Weights of a small transformer language model: tied embeddings.
Each number is 128 + 32 x the weight over its row's rms, rounded and kept within 0 to 255. Layers, rows and columns count from 0. The size above them is the row's rms in percent of the matrix's.

# layer 3 MLP down (transposed), 3072x768, rms 0.0978, rows 9-17, columns 0-191
size [ 99  97  97  94  96  98 104  95 102]
[[ 91 190 109 145 139 161 118 201 110 116 140 111 102 173 150 152 167 169 125 167 131 107  97 109 120 154 177 109  79 137 156 157 130  88  82  79 120 132  87 156 124 104 133 136 132 122 198  48 120 140 174 118 129 137 107 105 137 113 143 116 116 131 156  74 128 143 182 128 158  75 200 114 179 168 123  74 132 162 119 108 141 175 115 134  97 154  75 125 140 177 125  96 176 139 172 165 186 130 109 161 142 109 114 118 130 120 215  82 156  87 100 183 122  99 103 157 157  63 160 126 120  33 132 165 157 119 151 125 136 127  98  44 105 186 132 131 171  65 132 162 132  99 124 106 174 124 146 104 102 119  66 113  89 119 168  92  92 141  99 124 133 154  85 136  71  86 129 148 130 104 147 148  87 108 113 134  81 129 144 131  69  73 126  93 157 182 144  82 168  78 151 126]
 [127 190 115 122  55 121 156 114 107  99 124 107 128  75 154 135 137 139 110 121 150 157 128  88 108 115 100 124  67 184 108 129  92 146 143 130 126  91 151 116 118 138 101  95 107 173 119 113 122 155  92 108 107 149  98 109 117 126 147  95 152 187 141  86 102 197 107 104 153 122  96  96 155 203 173 116 154 124 107 137 157 156 141 158 123 125 126 164 134  99 145 144 152 153  88 163 110 129 128  85 112  71 141 122 128 157  68 131 118 125 160 177 157 127 101 126 100 104 168 150  97 190 124 145 167 113 117 161 144  73 102 125 120 162 133 140 107  66 127 129 163 144 126 126 146 112 172 147 111 112 153 117 136 182  89 132 129 119  85 182 127 128 135 173 122 114  76  61 156  92 146  96 120  90 157 135 101 130 164  80 147 121 110 196 115 125 173 130 156 144 125  88]
 [155  98 160 117 132  94 189 148  68  81 153 159 122 115 136 145 104 138  97  91 123 132 113 104 164  77 123 158 112 149 165 132 107 150  73 141 161 189 150  96 129 118  83 113 120 167 117 151 129 140 121 169 133 147 158 101  94  73  83 216  96 122  41 121 107 119  69 123 103  89  94 108 160 116 165 127 161  91  93 141 124  90 120 162 139 155  86 107 118 172 129  92 102 145 180 104 152 146 105 119 123 165 110 154 176  92 140 121 100 128 147 116  92  84 161 174 131 115  34  79 179 116 123 165  79  76  95 154 104  59  92 127 149 174 154 183 113 151 115 104 122 140  98  90 101 114 169 179 148 140 138 167 142 126 135 126 156 136 146  68  97 110 120 166 113 166 146 143 128 137 122  64 135  86 122 166  99 145 129  97  82 122 162 164 159 105 151 159 134 138 126 119]
 [164 180 142 107 120  86 119 154 117 104 131 129  93 113 110 112 131 152 136 149 122  65 140 147 116 122 144  26 147 113 111 161  95 210  84 102  89 128  91  92 131  98 150 165 109 170 119 135 125 115 115 144 152 115  77  89 142 103 111 205 135 137 177  86 159 140 168 124 122 139 125  81 182 135 153 134  52 167  99 101 172 176  83 121 142 134  73 156 103 113 149  86 111 175  67 155 164 137 136 170 110  80 125 165 110 162 123 115  96 127 141  83 152 114 143 107  97 108 116 124 109 152  86 126 144 100 168  89 168  48 152 120 164  91 175 122 139 132  88 123 149  84 160 113 116 124 108 158 170 109 134 121 105 136 175 104  85  65 178 177 107  12 136 115 140 117 161 147 198  98 140 169 143 135  72 153 153 124  93  83 159 121 151 106 132 122 119 113  88  69 127 117]
 [157 131 111  47 134 107 125 118 101 125 111 110  86 101  70 137 162 101 143  78 149 154  83  89 178 148 123  87 126 135 120 108 175 162  85 158 174  83 123 135 131 154 187 128 185  88 139  98  87  97  61 111 159 133 156 153 109 101 134 199 120 142 159 116 130 149 107 161 126  91 196 204  52 142  92 127  70 112  90 154  79 129 125 134 159 175 107  99 147 169  66  66 180 169 176 168  91 144 131 139 153  96 125 169 143  85  93 154 154 126 187  86  60 153 126 205 166 110  82 149 101  90  95  82 151 106 135 129 108 134 161 110  84 153  61 163 177  76 118  85 139 138 143 137  98 140 131 180 122 100 122 122 131  82 114 128  99 146 142  89 104 159 111 141 115 170 135 154 170 205 121 142 134 110 111 137 144 120 101 164 137 139 134 120 140 144 137 141 164  72 133  98]
 [143 177 170  89 133 112 193  91  97  88 117 118  31 134 105 161  63 100 113 153  99 120 115  93 100 110 143 167 105 142  83 154 136  99 117 187 114 107 107 134 157 170 137 119 179 106 121 117 143 108 145 134 215 126 163 154 115 113 117 163 166  67  64 184 151 142 148 146  91 134 155 104 105  89 165  69 115 198 111  89 121 146 157 128 119  77  95 119 131 130 124  81 188 142 114 118 157 140 163 158 142  87 114 117 133 128 144 167 108  67  95 115  94  58 174 113 113 102 149 226 120  63 146  92 156 221 105 130 181  84 155 111 160 133 118 105  72 126 122 109 128 120  84 101 151 158 115 137 110  98 131 150 103  84 138 133  89  91  68  96 149  46 141 152 151 107  90 122 122 110 168 110 145 222 134 127 151 130 189  87  90 122 145 109 117 126 161  90 102  81 114 112]
 [ 92 134  90 148 154 100 104 199 114 132  98 152 129 171  85 152 129  87 121 110 149 118  91 115  98 171 163  96  99  84 143 151 111  97 170 135  97 114 177  94 169  89 138 128 134  53 183 116  94 104 145 136 122 134  95 125  84 112 115 182 116 111 120 180 118 134  91 125 128  93 168 118 165 115 121  54 117 144 113 149 124 133 135 114 134 206 171 212 116 142 134 157 120 129 120 107 139 108 141 143 140 176  98  87 115 164 115 134 110 146  45 126 176 178  99 140 135  61 145 136 175 135 100 121 106 108 187  88  58 201 126 155 145 168 188 127 129 134 136 121 160 180  85 103 115  95 209 125 132 121 156  73 144  90  81 168  82 145 129 165 155 138 152 122 130 137  82 136  81 126  80 115  95 144 109 198 104 126 174 152  84  97  87  48  93 114 119 109  64 114 130 126]
 [ 66 195 146  61 101 120  91 118 107 125 139  97  88 192 125 133 149  96 150 121 140  93 101  57  88 108 132  70  78 104 163 133 139 167 129 157  88 159 101  87 139 141 118 157 150  67 129 146 174 152 142  80 140 114 115 109  50 105 193 151 144  93 124 164  78 114 104  63 177 177 146 160 128 116 107 169 124 130  88 162 112 148 181 108 123 121 153  96 166 150 166 128 103 162 109 103 118 137 115  93 131 125  92 134 139  98 135 166 152 173  89 146 158  89 216  77 141  72 101  97 149 147 147 193 119 178 119 123 145  63  68 124 105 161 145 101 117 168 168 143 175 157 125 125 126 188  93 110 133 130 118 151 189 116 136 163 140 136  70 158 136 146  78 100 153 157 172 106 109 137 130  75  91 101  78 170 163  62 132 139 121 162 104 136  86 100 160 163  99  96 172 130]
 [112  72 142 123  95 128  98 121 125 167  99 190 111 156 200  93 147 147 136  98 101 121  96 114 105 143 111 127  87 130 151 146 146 155 101 171 151  95 144 161 134 124  93 146 129 135 108 150 125 115 112 110 115 169  81 143 105 111 180 122 123  69 107 123 103 119  97 119 142 112 109  80 128 188 128 102 132  79 178 133 134  56 121  74 144  94 146  97 172 126 112  80 137  52 202 112 119 138 106 161 126 147  86 133  95 153 128 140 135 147 115 134 133 147 126 211 158  87 115 153  83 138 118 135 108 142 170  95 244 100 108 161 151 109  93  77 139 146 149 135 163  83 113 147  94 153  97 101 107 167 118 128 156  45 146 127 124 137 157 137 152 131 137 165  87 137 193 139 188  99 139 121  84 206 124 115 126  97 147 149 122 109 131 152  93 114 103 122 122 182 125 143]]
# layer 3 MLP up, 3072x768, rms 0.0966, rows 10-17, columns 0-191
size [ 94  91  95  94  99 105  88 104]
[[105 136 162 107 188 181 144  92 131 155 114  95 118 114 138 167 183 156 159 114 103 127 172 156 155 146 103  85 133 103 126 160 102 149 129 127 181 206 147 169 101 164 128 122  93 174 168  90 175 137 116 176 120 189 201 137 156 122 160  82 168 103 167 150 127  84  95  84 166 189 112 122  72 113 191 109 104 163 132 133 124  82 191 100 131 176 103 142  94 113 156 116 101 139  82 110 104  68 119  79  98 127 111 131 154  99 102  95  74  51 106 137 107 208 141 116 153 128 121 143 124 149 132  92  44 138  73  76 129 214 105 106  86 130 129  90  87 167 110 118 139 100 165 107 167 104  95 157  81 107 104 166 147 173 133 178 131 171 176  83  63 136  73 153 119 102 103 121 158 171 167 177 131  99 148 151 135 106 142 121  90 155 173 167 126 121  88 159 144  85 174 119]
 [ 92 121 137  92 124 134  88 150 153 135  91 136 140 131 127 171 185 117  61 143  88 115 134 150 160 165  82 162 130  99 112  93 113  65 101 141 124 189  92 143  93 147 122 108 172  75 129 160 113 117  91 130 110 170 141 114 103 142 135 162 113 141 104 181 150 138 145 148  91  78 176 148 123 106 168 109 107 118 105  87 108 115 153 180  91 155 137 109 147 134  97 122 107 141 115  78  52 136 146 164 105 109 100 186 159  79 153 121  77 179 103 141 136  72 144 148 115  84 136 102 110 113  42 106 152 189 126 111  96 133 116 193 166 113 127 111  73 136 164 201  88 170  92 162 138 166  68 125  92  77  90 108 134 173 121 131 108  99  78 128 158 115 163  62 136 155 145 170 133 162 140 115 107  97 107 167 108 146 128 149 147 150 115 187 130 174 139 156 175  72 106 115]
 [129  94 136 140 168 176 153 183 113 103 130 105  88  74 128 168 118 115 120 102 163 114 166  64 177 156  67 105 112 111 110 125 118 130 131 144 117 112 110 198 170 167  82  73 142 171 138 125 183 117 133 130 157 124 127 118 108 101 118 119  83 160  75 163 149 146 113 202 127 170 138 123  81 107 144 141 107 123 104 112 159 113 140  98 137 101 163  73 136 146 169 127 128 124 104 181 160 148 132 122 157 139 129 105 137  92 108 156 125 141 103  97 112 162 157 160 105 180 166 146 152 106 148 148 154  94 132 113 135 155  90 171 175 151 125 153  75 137 158 130 163 129 152  85 191 118 108 105  83  74  99  80 127  99 176 148 126 148 127  82 110  94 134 134  67 138 106 122 136 119 184 197 139  79 137 171 174 148 138  97 168 114 126  90 142 156  59  70 140 159 163 100]
 [153 160 147 103  70  73 193  74 109 174 132 121 101  94 108 144 121 132  78 129 118 114  77 106 150  74  85 147 105 117 174  89 109 173  89 139 151  68 115 118 144 114 106  95 152 132 126 130 139 118 148 133 137 146 135 140 144 157 107 150 117  93 189  75 182 101 116 117 133 162 157 107  79  81 105 138 103 107 125 140 106 115 181 124 137  70  83 120 128 186  49  65 162 170 138 165  84 118 110 140 150 119 159 165 112  87 109 203 133 129  73 106 124 177 125 172 143 141 147 126 125 156 152  82 110  75 180 183 115 100 150 119 128 145 130 110 138 113 160  64 157  89 147 102  94 144  89 138 129 100  83 155 143 163 162 144  96  86 106 100  53 151 141 137 164  85 153 137 186 115 156  78 121  96 134 144  86 170  56  88 118 164 118 102  81  99 116  77 157 122 104 189]
 [ 67  83 118 116 158 112 104 133 136 195 153 164  58 144 111  64 145 193 165 220 147 151 116 102 130  90   0  96 132 155 103  88 174 103 135 140 134 115 108  95 143 143 152 121 109 122 104 156 115 134 109 102 111 124 116 128 152  78  96 117  98  78 159 123 146 123 155 136 108 101 147  98 107 137  81 123 144  82 135 101 194 163 164 169 128  71 137 129 149 132  73 122 135  65 136 133 157 120 153 115 143  93 128 137 114 111 122 104 124 120 148 138 139 163 108 114  86 131 122 134 134 165 101  98 155 138 123 162  59 114 153 149  58  93 100 117  91  44 163 112 150  63 129  69 124 121 115 145 179 113 125  81  84 120 127 108 126 125 100 134 144 157 134 162  84 147 127 138 169  94 126 145 182 117 202 129 147  79  54 125 105  99 139 146  66 105 142 168  86 129 134  93]
 [164 144 125 174 101 100 125 169 108 165  90 133 186 146 130 139 142 166 104 135 156  84 135 105  69 119 153 111  90 138 116  81 146 110  79 120 115 102 139 158 112  90 117 153  80 118  97 166  88 148 174 118 149 186 166 216 147 138 190 105 120 133 166 114  92 112 122  87 143 190 159 151 166 139 118 102 107 153 151  77 119  86 107 120 119 126 131 109  99 138 107 138  99 177 130 146 113  63 158  75 150  79  60 182 140 123 180  78 155 137  96 129  87 109 134 179 151 114 170 102 120 105 108 102 148 105 105 136 114  84 184  96 145  79 159 158  97 120  81 124  83 154 126 111  92  91  99 146 107 164 108 109 153 116 173 142 131 162  99 141 118 193 142 119 124 113 101 180 122 156 200 140  52 169 113 174 117 120 109 155 140 138 191 111 174 103 136  78 121 104 139 171]
 [105 161 104 227 146 139  44 171 108 137  69 139  74 132 120 136 157 142  60 135 100   6 157 144 108 114 110 117 180 129 154 111  97 116 128  67 106 107 130 131 105 142 131 162  98 156 142 200 120 197 148  99 139 114  63  83  97 146 149 100 182 122 145 152 156 124  78 143 149 196 120 159 139  47 133 162 102  85 111 150 148 117 154 109 128  87 135 157  82 115  89 147 117 127 125 136 128 162 115 109 151 122 156 139 145 164 127 171 132 138  79 151 158 129 123  97 105  78 149  83  81 148 137 135 110 120 174 105  67 103 138 124 142 128 144 122 163 150 134 149 167 130 120 140 192 134 134 109 100  85 119  93 133  76 138 146 153 180 115 102 128 176 138 100  50 111 105 159 121 159 124 143  95  99 122 166 124 128 116 125 171 114 150 157 103 153 133 119 122  90 140 148]
 [ 82 114 183 138 106 156  91 153 142 159 130  84 126 160 123 117 100 149 155 108 111 129 135 192  92 151 130 132  96 117 161 139 155  99  86 138  96 164 192 189 127 176  94 103 107 105 115 159 103 108 111 198 142 163 144 186 181 114 137 100 184  91 111 140  34 122 120  67 133 165 101 139 194 113 153 104 114 156 179 152 147 148 133 118 146 166 188 106 121 167 120 144 177 159 120 173  93 140 167 130 126 113 162 136 131 159 150 152 106 136 123  34 121 160 177 195  90 102  83 130 159 148 182 148  57 136 122  32  61 154 156  95 124 183 114 161 142  88 116 105  91 160 160 126 170 125  77  80  74 128 161 140  98 136 165 138 101 155 116 112 124  83 131 111 103 104  88 179 153 125 133 116 115 149 113 125 131  37 161 115 139 138 116 135  59 125  75 108 159 119 112 158]]